Weights of a small GPT-style language model, trained from scratch on English Wikipedia.
Size: 9 layers, 12 heads of 64 (6 for keys and values), MLP 768 SwiGLU, vocabulary 8192, 44.5M parameters.
Each number is 128 + 32 x the weight over its row's rms, rounded and kept within 0 to 255. Layers, rows and columns count from 0. Numbers have three digits each. The size before them is the row's rms in percent of the matrix's.

# layer 6 MLP down (transposed), 768x768, rms 0.109, rows 116-152, columns 512-639
098:140141141161128171157128181150147074089159138140111133124191107114120114077150125121084122097108121050178138138075130152167185132133106131090181103171149132105097120170182114077088105091157157143153098179173120122062176128146147171177138184079124138103158149137128100118104097143159103134140136095205159183140082097102078148115102129110130125100083119125136093139130137107148185101140
103:215108135102166143106133134118139125080143185075096139195164123124126081082121147133148164125172102163131059140115154144134175141166158157157130088090029115082056069059133165160127085117131173059154143150088072118109146183110195176159087136128108152076141153108130127144129156093124091155157121168121118106168157130119123123089111119152176128133133126137104129146107107147091122155144
101:185140134141154123133110135099145153175117123125110156159158107086095099105111090185161114150173067107106159114157134145120127120067123160081118190111146088151090164158030143143173100100109158140076124131070121056185165137122110064164127128131110152144158152164144119156106197125108097071151132159169179158121175153143142131140130158116170147099170115145129170185116126126095093125158
102:150108107186161129115102145122133128157105102137138106065162128049135156135076165090174097122135135144159116131097119111173137130169151137115136123122097121186147052122132100106140130134107105087121133155157133105115122043084138122187178106187143128190130112073139163142105160164084120089139113167117135116174092116103140084154118078111109127082112156125139129126166103154047087191141
101:136174162140125118129168134123121172175080122131162087138135092085129125174116128139141114127121104132128114103156132082119171133133160139135123168102152131158077143113156106137176154156154134176110073183173124107119080154122130075147087109103127112163135143123134109161206158123159145169122088151081142145096171201192134108108165087118149086201112132221093102121077086130115100127087
101:134146192103096087070160139099130099161144155117054080116137132119141137065172172103117147191110182107086108099130174138153139125159108120119113098142101178123165153090091136124079142143142147138112088121151113138129163113088094181083132099116084112084101115180119113128189131096100116133138114173093089125091077128143097166123121142095128128118149137104123089117118077166069079137139
099:155159105085140107154160148110166079105086177121133172109138186156147107151146087112123197103110146140142160166199116140116110093083155136151130071132129113151193105164122140104153121087139119081101156179123077174163072160115144171120095172096130115155096124170127132099070099150163108147102167146116126175088104102059153168108146105148059124118145083126117119158105113076119174128147
097:092089082148036117082088134160110141164147132175119133123173165139088163181114136125134136100139086098110120088136120126141146132143073126141123119159049133097120145143074074126160109107061022156142175136126129109141082151121109136108094093163086147150106128121117118113193155138107175120099151110106130096156189116170100128111154195121184135091143083163034065147127133166081168138100
101:107053107107112090147161170103114122112064129140120159119155155170107117112093124113099104146136177170094107124170143088138113154084125147160094131143126151109127104143208126178091143102181151065172149157035109092093097147126145097103128179095171095103167103150108146112119131147112123131165115171183116137157173177122138124103167144126188115113118098108117164099106173145073131086162
096:150139155143134187088108122111193110146122138126165157178140143141174045183127149081100134135150181128116038143107195176102144158214118125208103180127144134134087140135086144106101118072098165107121131171120158139083072171149142150135070146173106129156161155114129118214188142105107147143084178133157161136128111140118050171139140098185126156111103103166183114135136109108113098151167
097:143153147089107163124099143118135053106165123182067134125110110135070097110141108146155120152115142124096080113088123123156156077124125127117149115141086090181076142074128090152104198196152041083121148148131107069178132133136106081102104162148115076133119111194146090125101120194112154073151089156104160092210122135097161149156172098135100166110132082086000155106161129180102149119151
099:135131105174114099095123148124164094183132155119143107099163113125123112128126105137149079130139076171097049156151179157117179144178129095124155184125039133163088109181098119141166192145124171106154114158171148127189118198116120125105023174168154133129102151125088163118106150120174119107110119116163124123095117179133162152163108139092156081179102147163065154132111134162164127188129
104:145164162127108112156091128147150138130155147137180173151105120142191187194126104144119114131140049136170099089125084175125130091171112165086162164127176179128078114030197151204155112174094145138159130086122173137131182152190152149129146094081120151107117073099101177159156114115127066112106122132123125127179159141135174157155125071143068152159152186096194111142061146118178171049142
099:108155164096157110137148136108127107112085040074195112038096128085084126138153132110130122138148065153068173104099128097069176130132115125118163103121114066075205141088128187141133107163117161116130049166169123088105084167095092079096179169130153080152117134123150154174118143111119187161186159183176159123163197169116094088161115147143143202179166114123170129098162154139122200093141
099:134165103136091169179118097126058082140119143126116088136110151115149136141114078208143139154140142119167094151153111118142096155139126154132110136176171083181117179181119164147070122100136116133132081090146163172178093114130142150185075152199117121124096128136150119198120101093153160116110094081087091165068098106151135132156137175122143144130140178195102078132122095153180088106166
097:148145158161097089119117111086131150132098128126116109150168057121090118186148085132109154132125149124217114129113115115147114132131116135143133128131119093170140109163141136126114071122160159156187158185152129091125111088160134153147132137135125020132109164128097085153189104070175142117102147116106156152107154079131147127164091147127132143068119097090156115109126155117151209148100
103:156120137142089139130119102157129115175110113144065118149120161141174085097123163164140120102132125121145106161141093132155112122189102080194188123099137123119147107111113125123091151094115076157095120133126138125148091117161094129178169088176077161111151146121191145124129127137109159123108086141131109021121096109144162114150100099149172103144062125129192080120160134111120189137169
099:151127124157159120091147167121142079147117098094100112165133161100087169132166173138140066120145130094183152115124104117101113080150092153154180150130135146129111143134116112125139176129149118113104154119113150150155109112097152131124094144133152224153175136105113121125120142135127116145087139193113097158113105139159126141118180118089162109115143103102112132113111099131157137145114
097:101206101157155148120103119127108071126122134140173139133074107135106156100101180119144228138137154109139158107093115120087165049125166168097133088201121064139066139073143114108072086108121098151085124137061138154147133086169141180127137144140152157149107084147115123126133116101159145160145136151128073106095113102193098111126169155090172147160158163098197133107105175164128105155123
100:127094122122178115108146144162160154110090168093133177127109078165072104165123191101120162127097128128131170086152111096131088164120127135089059133151113089097036149139158057144110120199151132111090125150140088124140125110120130094103151138145058102147087158090111105139070118110126077087110085179116158114112134163072093086143147105151117131061150142105059118167136141059123150174087
103:081187139124171101124182057106127059154109113098154136100126121082129157152078177097142150129145125083002153101122147147165130106118081149094105092121136145126124092219133191144107101096174109164097085170171162134130094132055128085119094108158099108099110062120134140098116102128120059124140120118150118156090077159110123173142077107149143144158127122148102131141124102090080116195153
106:066115167106106141142108134139111128137146135020135210176157118026118183117100101105138133135071130139127150070121110126090119050131104135089134125135095115160162145071108193162171103195104124092106128098153156068134151147121131164160111171113155131170130077114134162062129142064121179097123155129106112125172171140152150090118123116182102128118119148129143157118144112036119167154100
094:187171142142133143105160125142147115175077089177130086107151069176120079085135167119183126117062114143141126101125079116157146129113122130116097122097074166106121111162115107185116113151074123117142162145094098192151161147090082165070159139103158126095184146118098145132115075124075155136137134126131100177123130105134162116066166094161076104092133149085202127115114109166118127141089
095:149130180088131084118109095179111141158096157054125095156119167168085143088095110127127161174121163109157215131200138129167125164150128139116166112146111156208129127153133136114119166153161116124129153078125215096100155171108167124081101150168134107154186129144148116139170153148092105158196174082115152140143095081167158096110140091143092165058097092113149108136111082097106142093125
105:098108180099178129061120133179144152101148085106077147152155115117133176089103123171149206104149126186108168171173090074152120138112093115137147145107133154080097165103134132226124139156151172108070196128145081094160127191132131085171136129107197106132170094106173188148151128169101175132133123157134148098123125094166052136105074117141123175119064161110146135103099168147166088098167
098:163139118127047097154149124140117106175137140133185141156160133148174041116119066098081127074161109094095146195090140108085135060079131120182114141141102150098145167135219120088141092139140089120104116182054081134093145143109151167092170109111106150085139107112168114105150149131060097107171168162130114120141094146082135092099152080141151113079122125112175105129093108098112158109106
102:113106127122148126141139147158096095145143098195152165095105103153141181085082104157184095199105131144069090115135104119116108102136128102146089150107068120158152138155152141176126141091104123146091188048111164135050129118076136145165138139127116191128177095114106081078116110149100184146116146138144095161112082187157162184143124115134172117076159144140070118120126099112134182144125
104:125141157143194123105138186105144109127095102127153165148107130113122108085198152113095193149108145132093140114127086127140073170135133092141154082175124117151121127099133136129096168138146153132070049157136096174180113071203102139125169144157149138137138104097152100127122154106142157149136169137126098144161110081155182113113180186104156114158089157084117112133175132152072140175149
099:162170097117162121150092131123064156121182051134157136144182136175197081160164169070073131111095061127104177173168140150122026186137174174092174190097112114097126131093149123163144071101151118148140147150162107086114111070095128158111114146129111161163076134132146104172155162168130112096151191153160147156113190107093070088135071107133158125108180121118142126084100127133077206163132
096:098093106117175151088041133092140148116102158106070078116104156137142202124099146158169112090081102116143111129164127139142174130103130159123166162136164119162111141136160126110086148158083153084149192074143133124085161173090061146155108162134132060136116139133152060111154165167068139112109044086079160129141162116125169181089100139114189126120138126148114153134159073133112058122084
104:126136168165138138150173139083139107147122125133142118196124182142168129176143093147061105154156127120164149129151154068165130145157087097131074136157164102102192108103062138155114109108166083108107085119119151115101094138107148145136116184127110131117134103104112201138113108095130136158154166169088143104129094181097169210164113156137101096099123107050125079180162179147129115133122
104:110111180147126069159104142129134152177092083147158114101157104128123128093085143126156141046149151151160116174102143145064106154107140106157179162124137137103150141075117101114101171068134135141115161120166118187142177149083121145141148172081170131129019187045107214055164089122171163127109169124124151131133104101129153121112103117169177087124126120157097141144147170098100144149139
095:163164107114149102147099095162113156171115145126105110085105103095081147096178081187127122138039089187120111151121136131143131164095162161114111133169112157113117076068120100091130122135138070140146141112131155157158123153144098155131080112134201110142082168092134120092155144112116150137146090116088104119045155109154102130086090183124188090117188138170116121127163120106156087150132
100:053104152163126113107099081117120142117129162125092145115109111189119078149136098090180061192183066174072138128135095122143147150164106147115139112112120100158150168207080093148142162180143075130165136142107070138141164070171141137170136130094186164129107131081090072162134119107145225153168069110145080124074145148122157131131116110116040133138125103172110120119142119148092096123113
094:131129085190112146143128119136137112133081173144127155199082156172154108076156139133133128145130125141093132153135149185144133075131130151120080121148131115152153152156114130113105084091118105117132158131103184113094156170180125143150120102127090149122145125110179186149145200117141133102128107170100154106109138123100181133048107149102131132115164181159086175072154139156093168109140
113:048127143108123147102102085112160175116146091179168130124114137145134101154100109195162122103142097147124132129197140087160174135153103067165158090121162106077184156135125065113139060126097151152101132098094090133129097145162121095075164115126112135131142128110098113155125150093092056118081105093169086100141116113131164135084111135140069097120160107116031171140165106173119118104143
095:087153125130118156137139117075124190047144114108147141211187133130125136091090144098176075079153059091102126105129089061150123193160087133144148175096104088169137098141149165139135100087110132137105146126062166099154092135146166161150186092120149149138123108205151121155139200122113119099162115112107094149119110223082097116166103106136158122130126173064126145124097119101131157148125
# layer 6 MLP gate, 768x768, rms 0.111, rows 117-152, columns 512-639
103:168131073077119142149139142096158177136150199148097162218104079146106095152104095058126102180160111158063125160145119138142168128058169124129124169153146125049074130084087095070158120088162146075170124115153128152144125100093135117114161119086094157091147181145137168116109136076137131118134132070149146085148113124134068158125083090146093140103098112160088092137148196141086141115148
100:106140107134147094158138180157173169118119135156094093142105124071145164114100098121105168080100078115106144137095132139131099134108106157084089131129104182187223103075137164111152142143127136077166153090208107143089132198147129159142113129138113195094106184080153045104060074148093120095127190155121148076099068084081134151158108066115107100126163138105127156147119194126166112137122
097:158200147158092107064155078143117134130104130125111197153147100153103157119105122149174150104134133135134096135103140148079117092093133151135102075076179146102101185145130162160130208063093153126175063138139155161123158131106124104188070110148130104147070114128070138084106117103178142198100182159109114058109113111128135091139127124141144112167138159113145141094029125115103194169100
100:077176108101142092157174143089096156163120073123166099109118177144165135136166133134201155129113132193153126145109151102133173166165138125157099149109120157130179169139171110079173161168137123128142149185127062069113123081160144141105123145196112090125107085143129098135108117078082148146079123163100134142103131172142164134124140116104145091107095124161171143093147140058140112114116
102:100123140101171177127124147060113122097135153148053150162152123147163082178084103176176143159178141129162116162088117133186091115113099129158095115141091139174102166150112065155091176156128096160135157123162131109137149119147177127160093193122152145152092141132129104112144127143171191141160110143139165145116197155099154118099088165044129146100057147097132159138129127147134079127147
105:069082115128149089107142083131095111113128170117118095112108119135165139182070111151114169079173131137115094161112135163160080093166154128088125167168137126095122085161134125162068102120059166142122153167120162122123155133132127164121133139128160117044152094110093115156069160128164141129093066185107133146090080125132149088152113116110114148093115196161154170115146093132114157079094
099:145135063126094113106081153086100104162205116145143087116223148134107108115123099095039175081115133142104105198053188109168149124132140148121070194137106146084158131100160121205150192224140172102165141155068159165153137172109159143160162152090136158131108108092110099079159131099118131117216166168232123131199158066107158137181102103177088107174137125121045097094218117081152137109124
098:102102082096116109119077125149138099142164092090176094151085171104149149127183109123154090118090129147121092132119030189171110175133154124113125151150131194146076099164144120082116095137157174135123116152151093108097112072173176132154138150104135149194150103093152074109140183157135147094133179107126154164092079132140116096121151201103157103122115156129181189119141126132109205088143
095:094094163055082113116107132072146159145162152116167157094131163139183150150110124098099059120121125179148088085155109114131103105155118115155084077089167155166137087138089085118183137114090165169132193140132125113118078100130153116145169063158097093129134133100078086151080129056170163141100146127093162103123117102126071150134114160122142099115095133152130108099174091153136176144152
097:169074113157090124147108122143105142141089121219110071144101119143167147142135118088121067145160124131098152207101119100168127169102146119147173094125186091128125206108144117118125168103132141155115154110103124139120103106077217127097127198175111114162097144142137162097135111190166191164147125110161133132128196125087083125114139137095157175190142105122094140148117135116157148115169
102:134130092127114141174143154108142166102133150075095145183133108143145108057087126187102100109135151128152068110112084191116058121142105177117103123148125145122093147103127121149146045116138151151111165112133123111123094070157111140127099170128121147135125104100161133159103146091087168139166153130093062123132110049124141146074122080071153155160135145119094130151122187115143118110133
104:105138113153123130136132104155098178135162107105079181134137173128104138142118127144109142137104173140081140129140133113110154150087154161172135059130070145166128121096169053084171120139132152091075146144142123161127149133169077109144111110131143111128090074133133107167113134141123132120172114163201091063114201107124149137130135136050145114136165162135114173066170139125122150123166
101:132095085145071124166080139138082108077125169126048186176046145072116116151167126129158161168135130117120151157126123132110101083144109196139165099142153131120168108169124129118135135091156048135150122164153143089104168127084127109145128141117137164131104137189142110099152133120128157202135154128167096188068050126087100152123169160121059116093101123126143153178120080099126135123118
097:117151152111145127130081086157066121096135163156115079115068106129109186106114123125113109117185128147095142151070100121045153161157145106177215129143214194101061125083156133215135165106098137083159113126149086159098102079101167131163124169120127106104139187146142114092109119078104187088125161131121107149135214150147129169099124098156127175127075135090167165084173127166106147134137
102:118128097160100133167101050128120123153105111067134156162118139134127129138153133177108112119175125122198109138117155205109140119162101158106128097144123144132189133096149167140185109108136089135126096122132106165109105133192149097118152155110132175146084148092130143116177146167167149178133138155161151159151144114166109112133077132114107200122170134155119136145142107165113110080073
107:129159105127063104117124154097118164134157099106069098173205168119078135152160083161121151112114135194134123136143128156115110101081141131153129136081107178089095177137102163115130140064105137090165141133134076171133110091127129135105069104085089127153070152133169063125079120132153140119147172173134077116052138163112173131137106106166081149086086154108103022098112054150107093171132
097:119136143084123124117125178116152126093133084089136153151181091118113173098089131106106091138105077081112099125127164084160063148063190073089144118114134157143089133101134141143220096122131206135101071101084139158095105112058112153089133092122152146136108125121130101175122177110152069107120072173131152066085128082095202098107195165136170198128093154155113144115155097137067122131156
098:134120139126104138147111135116050164204176151128121125123112099108171083127121127141138118078137079180099148144123126099176151136156079138111123097173159141085110120189118169175115170167129097087165123121170130160103131166081105114122054124091130201150070124123147114127093125148138146044095084120095177143111178161114107120179143107124089103088101128164135117126144109088082173178122
101:082092100147158110152145200149133093099170131086104131175147119154142109139129115178100152135162156127119022159182080096121182134106106198137133101068125122139137198159187136103142147086167088090107125138158099117128121116120176201102093132163141162066105171157085141102136160090107069070183081175136136132152121116078176138093180169135129172119109184165125080169108148152111170141088
103:116052169075160139117143120157150129154147174096098124099120113098130168104093156091118169085113149121082115139109123129137154103139164090138137181090090112160144090104114076147175164091166139162094153145128095101116111185109139129147077115156167139138175108195122126163069142112145047171126124145174165107101185122162146139085171166156120064201130154173099126124145087119154095144126
091:097123101145119121119168160081115125149144093113136074130152150122093155082110139128159117139090115100117168140073090116111112119135128146088128163119132156093123125125147069073146146144097137070100158139142168143099086115135100077084154151213108133103104117096154102164122113098141155131067105096093194160095149151071150183112131138182098151149127111145155119072065131074152144141102
097:027092148039136108120085129145131162067116145085103129167070199118145108170120134201152169112104125145170138094168119125150120131127115138085118104106127166064110142150108111088119071160163097175123096109092147182032113142114156078116155090106141096169146153120137146168080115117119133176174158093129175154172116116117058143109106173142032112109106126147092149129048100149112110137150
102:128018151190072126168179169170118141135147114129130189107116146114136114118119128126119137168143113145162132097164153132125138143131120112097163154188151179078148130164123146160130107159135113150126136099117092151082118174088135095167071096129117100126125137097124115122176106116094083201083136139191166131137160092135120144167139157122086116125108158129084130160146106078135107144126
103:090111120146075106138100152200129145134131138113122113136116139104150147138151121230148119165154161159080107128080136146149112151096115114138152177095121121124070137154163081194090147090188146156120113136092163108146134087139143109124116151126129177104168104132115140119124157173197114158134200122130171176118148167073103154137135116122114131135136095160199101105121154128144087113153
100:126142119144165097091129150078130150154143109037129167160137106155110048117120163113081161164169064143056143112099103116120098128153088177153097185135091112114134117108078119109109123143115190128129164120129163168153054045094121113137171184117139147125134126131098121100090083125176081139118168126120086131130135137151093166105074094090100165106125149109106122083133134170172098110139
106:124099137097147137196140150094122127139105097114136162150118154128090103118091102157193091123119131126146122079144078050183088088146116101135131146127129117114114114112144137083117171124125131142116046109143179108147160129134119122093124112123102173126127124190083121132144105149141162123150100160082089142117154141141110153128176116129158090217124156111131079100135112119133119121105
101:097131130146131157166152131122172102105078180114112185110101118062152181197122179142159149117103076157147087087104086147171117118132179095143131080139137085078147121154144141119109124135217088141140049116157121162165123106058096153163137141085109133103107141068125144156120138098095090118188108159113105110125150097109115086086155092098062159160112121132111114154092155153184078078148
098:108080057115127105149176127210175126171100186117122164150158136118082105145099109064122089136192128166146204148108101142116161091137076085119134138186116101103119095083065184083113130092142074101094073156131114132124155092063116182161118078139220077119155115136125048094172146109101108104148179116107065157124078129146112138146149082092116096145142115130177150106128188153171144087172
093:121138149189155122116149107158164090173165123121182135150121101170092140095135175140058156096124164154158167170165140096121091109097185137133110164153220138141143150133166142124116111115092142151114110129121144163124114144134128124100089102125110139139125096109144123076151132157100118127112135142171146122132155184167107118106136168119092137168108103132159101157100093193105180141121
106:093128148170091101135145112092167072104176128107167152082135156156083106200147110141060129139100128193145149120139065097113112132140115077115142120108097107196120167048132111059095108121097137107118099069124136170086155157080126148123047124115110154118077154110110090099119126125136104198151168152154170114145086117150192169238116149116199096158127123109137143119125174142155108097099
104:152127116202142191111104169108129119132134137133097177098126099107199108102119174096100142145129090123147136161161125152147136121197138204140115078135128119158123140137122121132186135133117120050150189120104077151167063091076128108142116031107167121206130084155115154172109135117141084117183112116126115178151154102146095093133083127161165186122090106130143141147099146165173144101071
097:161077096135209171123118175150174136125102146125142178138167140201165176118102142207098144130138127120181163154180207101154129175162147179153144111141130132146105150049160155154182142161125169176140096176106099157106154076112099121140102149134095119130151097107052145140147101133110128142167142107105206130050129138097173125145115105102103110067143169122113098122189159162133125206118
106:137110122109095118098143192135137132078215139129140167127122170088098119064054101126115109146147104151133071127132139155159081158157118177140073083046096168107112136140181143124139092136102103127113079165123117090071098100159123128117131125127104156081115142124104147092150097115100131129086113129153107109149140120084060150153128128133096134140176127104106100120080157174131102139156
095:157130189085134126174096078101163122056175088106111153122103124139105146111179139123077102098143106128128141121153157129170134172143134149115139120118094139171163094135134113040134136211190078117127132075093122167125072159129089089155132127042119179101129112182159146131089148127123111114098123135166098155115139115144177098131135131176168146162082117162131107154109114066167115079117
108:144178107143177175130081112177141111107146119151132172157124134197099118125125170108111142148115096182121105087114153130072165123103112195093115143132121119119134084124166122153171102101170139113175074103084152153182152073098169181127078106128116107128135059132122123117128131098167146087119074137107178174112134155137126107138146125139126142119145189149134089109117124153120106155148
102:186125177134145094139202093116131159164090129153137146177107080133126065117125108175098100105037094144111118105081108123167128082146100130121106154144115172080164145115108121088121157080101177096125124141114138098171114087133092112115123145119150141119158125148108096163149166117139122120117171167127102192135167112135130138116150111090155171113145075151097111125119155103143174135142
# layer 6 MLP up, 768x768, rms 0.119, rows 117-152, columns 512-639
101:166135111071150177121138136119133125116187156142091124136062152125148116110077138144165083101186137134182146138067121131145126133116157114129084129191132156117113113066119108115113079142109140098094131126119198118170116127185113144113171153138194130215051184093122130136057087090192132126161181119131093109064159134097134142116126107143117120128091153146151123164138159084133118126152
097:110113146073083102172103107105156160159171099119149101112139075189098171097140128167105078133112128109127122157106124104110178072065102087112132154103130141088140140156129151158081142194109169148157122117139088121084142149144071150117195157082115104136077110136094078121121109115121160133157137112108159124140114189161150139125087098123147152091073047132148122165129101127078092101120
100:110120166186157088097154163197126064157096149156142117133133113108188167139123135115140120140181166091133127073120090082155190166146116168140150202122112127169111115156064129113127106078093121082162117089119148113172107112080120129096098139177132154124132069070129146181123192138124095108114109123052107146129126095165136096127150109106101048120086144147153134106116082130085100125080
101:106132106185096154151105162160133092129109128082129130097074147136152155196136104126145084152134086124138099186115183135115137125199117131086169178152152084112135110108113141184131130173154082125124222122125101080147176064150160131119152172118104126131153116084127116161099088144198156201122124084123129066154145128125087086140159047138144170115140096114174126130119096139137140143142
099:122124108151121111087134122187084113095052067065155089111150104105121157094121134168141176144106057164091091167091206088114107102088176074118096070099111126142196086156156195149164143093137113144087116148100145090170118130118123199072149085114146113146174082118125166127129147143137048069088088101143141129153122119121146164181126131156136145145146131144120144161187128163152092138107
104:104132152123134106136101133076120117072113228185140133119154132119147151146143138084140153128111199162148150114159139139126102158149161121049177117115079151150091144130183082137119121097061142149132086094078090181142143103107144117124058150168165143141163139090143131180121093162134155098105136154166180157184074132152154083181142189088105159152120130110142180060138056119105097091228
096:074137114153128134141143126134137137124138117155177107089119185140063115156155088114149141128160123119121141157148077079132155139129123093145130113128074074115108180079104128148120156067159124102113109114191125081081117119093134192195149090074123147099046103094132107174050120081117105093138150153149203085141107108172157116155095179075088093140162149122149142184131165151054168126110
101:128126143189113167153086119169133143119103128067117153096089207078098216102124148077127080087129101154128079129163129141165096162142116153135151112170134161148087113136131161115052150125109083091142124125087120086159101142133126088177139128185155129174144132156130128157174188110164160171066098105126150186120170160128114130106120153045071105141122143159090119169158116122174112167133
100:120126097066099200143101158108162123155140072097065148077207087131151083139157125121125068045144056135107137173181136139117130113162151120140075180148156222115120133112056150088065132150100123098169091088139124146137135119104130170064119184141184050109109111067159145159158151102187133076116128121125182112133169127146106059103136095074155068134189125152136192189217159153151119136133
097:151094134156148138122151077054141164169106107174098100120148126118108149146146129155152155140157168181110149113113190219131157142145143085122106155155089143147132108102126139112141202171128109129178087106162116097133129088110112041085101136179176096104187083162092146057117109175103087061181115156086130134185156150050158149132150204144125171174139143154114127119170047140139183085106
100:145136090099164139135110129182067089103073089118136153094157117134137154135100127081117184123176086145125108164112189128118119097187149140099120098136114152187120122137137165089095135075114076131116141096138115088092139128134088109072096105108140139162167108039190109165119129090131119115152151193167156166144111139121097165107064084100130108170138094109150141059136100113131111145116
104:158126089100139176168039098143106127122137127120055114160121160145143125079149170111075084145127117161123125163107107094161113150158108172089110158121107139165087120085085090134088187139122126137154135123112118112167127191127115174123070168127158133113106077116130114112175147103184118100114077151076152151149124115087144149133158135121107112203075162108135165122124173107164089112162
098:135112153069089120094127120134132175136061104133164105148172154186139122143113106183159110142143105143113133116151142129158165101081138112104165090138120113139118162143172154146070184086130099151105109140113128137119119159071130077155113051092164145132100112137113102127089140154110122077154114163159104165079123154101136103122130085172140196144071123173122087098102114135098187157111
102:164098114111230112157104173117207159122152133169093167158149165177178055094117181128094078161093149179114150140135118138134101182155161110138162126103119141136165115093097161145127119100155139094128126157087122102163147126161083118179125058118155168138108118161089087096098188135141079140090151124137126130102110118131148158171130142107153071106135102169154088091201056148106151133051
099:158091095139136132161113143136131093096117115161076172136030076094124087091172152125154081147089140167107162147165076100100085164112100167141063190119145181154148134142206106166158090150159129080141173130159174131155120127114110082096112085090124149103120133166159100151157126176043164110162177115069060149154168139126118111158166097134133116126064118119117154145125114106080151189083
103:088135143083105074084125111128125121145132163123070137177119154133096153058159149117069163096178111129164114182103169188118145149103115102197159155087089156142126113131145085127115124096136110105093147184164160138124100177106119169167110115083080147157137095162115067114094076162096136184134123127109101073135170159112093143147130152125163183110084077144159130133139087093081123073160
096:138177165139127151090116110126157132093123089124131079122120148133108108128093159031099095168139119115155094147093098191172104178120161064079119164107164167154117106084104161090167095122098128108075127174167114114108069103071111177106077179161124151138106143079155144093160149092165125118155112107093152174111035188133143085124111136165136121133181090140213182084132177089111159170196
099:081101114100137184091087122144192147158154125133083146172126044135107106144130168098173112141146055146177103121164139136166128093202126104134146153132104168139157153075146097111164079202113132125123155090167143091082137087123163128153080113128116115138093133102171147098157110157124109143113049063169106176113089140190143191136159112181189112131096182144097139150129141146100105113080
096:143117069138150153132090141159174165088150183092141119083063114128169124112128149107138140150175112136130181062111138130104105134085117107126133126145125122117080082157087132122152109113116141108129145119069101130143104144134171061108137131128172164167155154100129133130151175086139146099113116149122139090094180158044118192135149093097118094077081189045135153075098124138158158079075
102:165110118125129137157153103075144137121166163073190168135135135167123183126109173163179106051122171122114127166106120134161130163130093118147184145090095161116165120179094116134168160115195167158170141155187133120128099147116101127147162181151093107090053138137116097088148072093145121145107133084159119098127186114121137185135112089175123059157179170070094136117070079111081140148132
094:129085114135110109124127085091162116160175097161155073121094153154125095106136070169128072161120157150112158166094067093140178179129166138146111116118137117131111121127173082110106129100163180147185141118128141090127092141157118126068175133160110140128106118128076124144151131148135128092104092082139195176020081109076186133158136100132084093174131097121128106111078086088072093140126
094:129074103165122114180126099141138133091135161105152108122110159085158090163143190092107118177138136090139096153140163136110109110134172153145067136140087131088175129127090162130115151151136083091191186100059112150125085060133158080141164096108105127106100112105123131206101155139134094149122168121115149125139102147077067094108122105163133090122115169086140154197131108131123133123132
098:109127199102127140089075128089086064151135115118051158151076141148159105154163109119178107138064119138066198068172088083132183126112106105114152152164176139125124113111155110180178094116106104152141132145136089103117089107094159154141176165114197179096120099174110111138119059144148141202107136097091117153150138084176111161113144127189169125111110161064096091145155121126097102128113
105:151170126173152102114111053126083098187179096081168146133111113162143111084193103132096120152071088099080082150133101172153160089125125146150197158100107098124075136079133147113100159131147144088120164170121142161146126145158193125059117103135073137121108140125108163114134093085121143144130088068133079157160169083153064121189099092143103207118109098079159126085146134100135104120207
096:087110166116111136127107158058133102112184114078162125115124141193125183148200115168088156164189124182165131179171124122151186120121163096119167157148122114132109081157135107089080128123171164079126176131068155149149100109134084141103100121101129107099123114089148088100156091122136120083143136130118156097133100129091136113116136090084079203086047152120195162163152141168172135144124
105:116150187118098102084139058107122104077122155111096127179145179138168150078169115151131123162090128119093135122159116122144118146144128166136121092085105148143170098138148104143103104119122123141157135145100167159165117172052080196109187130111136208133149125169203151161124176161123090113133145135132123123224167147090117101188153147128123114157112104175111172069116180136150158131205
099:226098118098145138122164101176145055139179160164104121124170090118106083091149136164085134119139135120135175105136150088177073122108117107061120115154125163058180157200069203119110165128090158110126136114112116176126105084097142111138191179114039163107135166127091195112131122083092114074075134143129101189131151107168094133118181102092101145070096139178144057126094119126098109115097
103:177112132099158160157107113120213082132175114140098097162116096179170171125120162117151130134116110198143091164104100132137089135162118163113115183184117173127190153132098168160140085057143110142110134178150095204165104127148165123146124135087169097169149149094128129143046114165105122128116106147147140160101076128108051160137099109117165101087143111179116139106110153114108105117154
090:137137091132155166091132159116072133097113149091126137077172086141115139154134099107146152128166113084172105132108072178157155153129091129150108134125164191200100123103129108110143108111177161199138166128155121116104142120122112171125128136098150126147168142147092111144116051091151091120101094092122172092156108090146151152196142173150145146177154108134127103081149166093153079122098
109:091098093132180095099148114150122066106104184183112116155091133153116128162168131102131148138129163194148075103144159178103189179154121129126164144089153157144110094121120116086112134104176114206129101122128163127154127072147143150122059162100115084132121139139113104081118122172138146177158193149096111125117143121122134145145116135109068158113097140121120123125116111165119126086137
097:190049129134164116126109169104153112112102164151130116183210137125097165127188104176112165155102137090078102157182141108116126139106133087157161134122132073103074166090135151050180136120172132162146112183077135159112184146106101160100161205107102127136116145117132148086117067111140144125144123065139127130136088158133139152143129161092128148153198054104126106154179107138114123148143
097:126098151186117123131158142120141158160097174109120166157111127128130136132165034136145101119128098095155155156130111122143099078104155081152138117092086084129166093105148069143164132110154120135144121142151081169126132121154143179086147111096113108109145093112107107147113097166096197138156115175198142115057125134088144088131143186145168007126148205103083101118145161097136060136084
104:086156123144160110105126134103130096104151150082127138116129116131138145143154142110118129132144124162100089174144066196159144135127147074152215202104161135107168116126153159136095118155135089133095105102090177147150114048189096145138118141157122064133108079114123119081119134096160189104148097092143185123106034126184150141107102094094107106142187165105113132115128128132110059163142
099:120075108098122092123148090074089092084145159102109114141088134125102146068064146123134098110116171135115125057075214163119108158097132149094082129124100141154111069125139160193131126118154109121154131159195086104113113098129123173132156159139138131099144081142133172100046104115132099115119140082148120119147139128107131132144101125142101124200145149134086113140137131079106096123097
109:120087159114162094150148098129074113203112118174110143110034116098092102143117115156133147076154183194131104130191148157167051084137118156168127151077162137177118164170091109082120137171081193125076139160189137126089103116125120125067156076169126206175130153158101126135116112107089167133125097096153078091159192083113152144095147118114036094110134127125154154097098124124128075116127
101:134154154145081127075133133130089190139138068125200094119088176119140139120105092138094148162143163099094121168099116098146180113150135137095075142207162143074138115165158108116163201177094117198127104113140145110087141180163111144108117101113072129147161133106179145145119072122148185120161166198152143082083116127125157179098145111090063104083092130108157222151165154160157076149121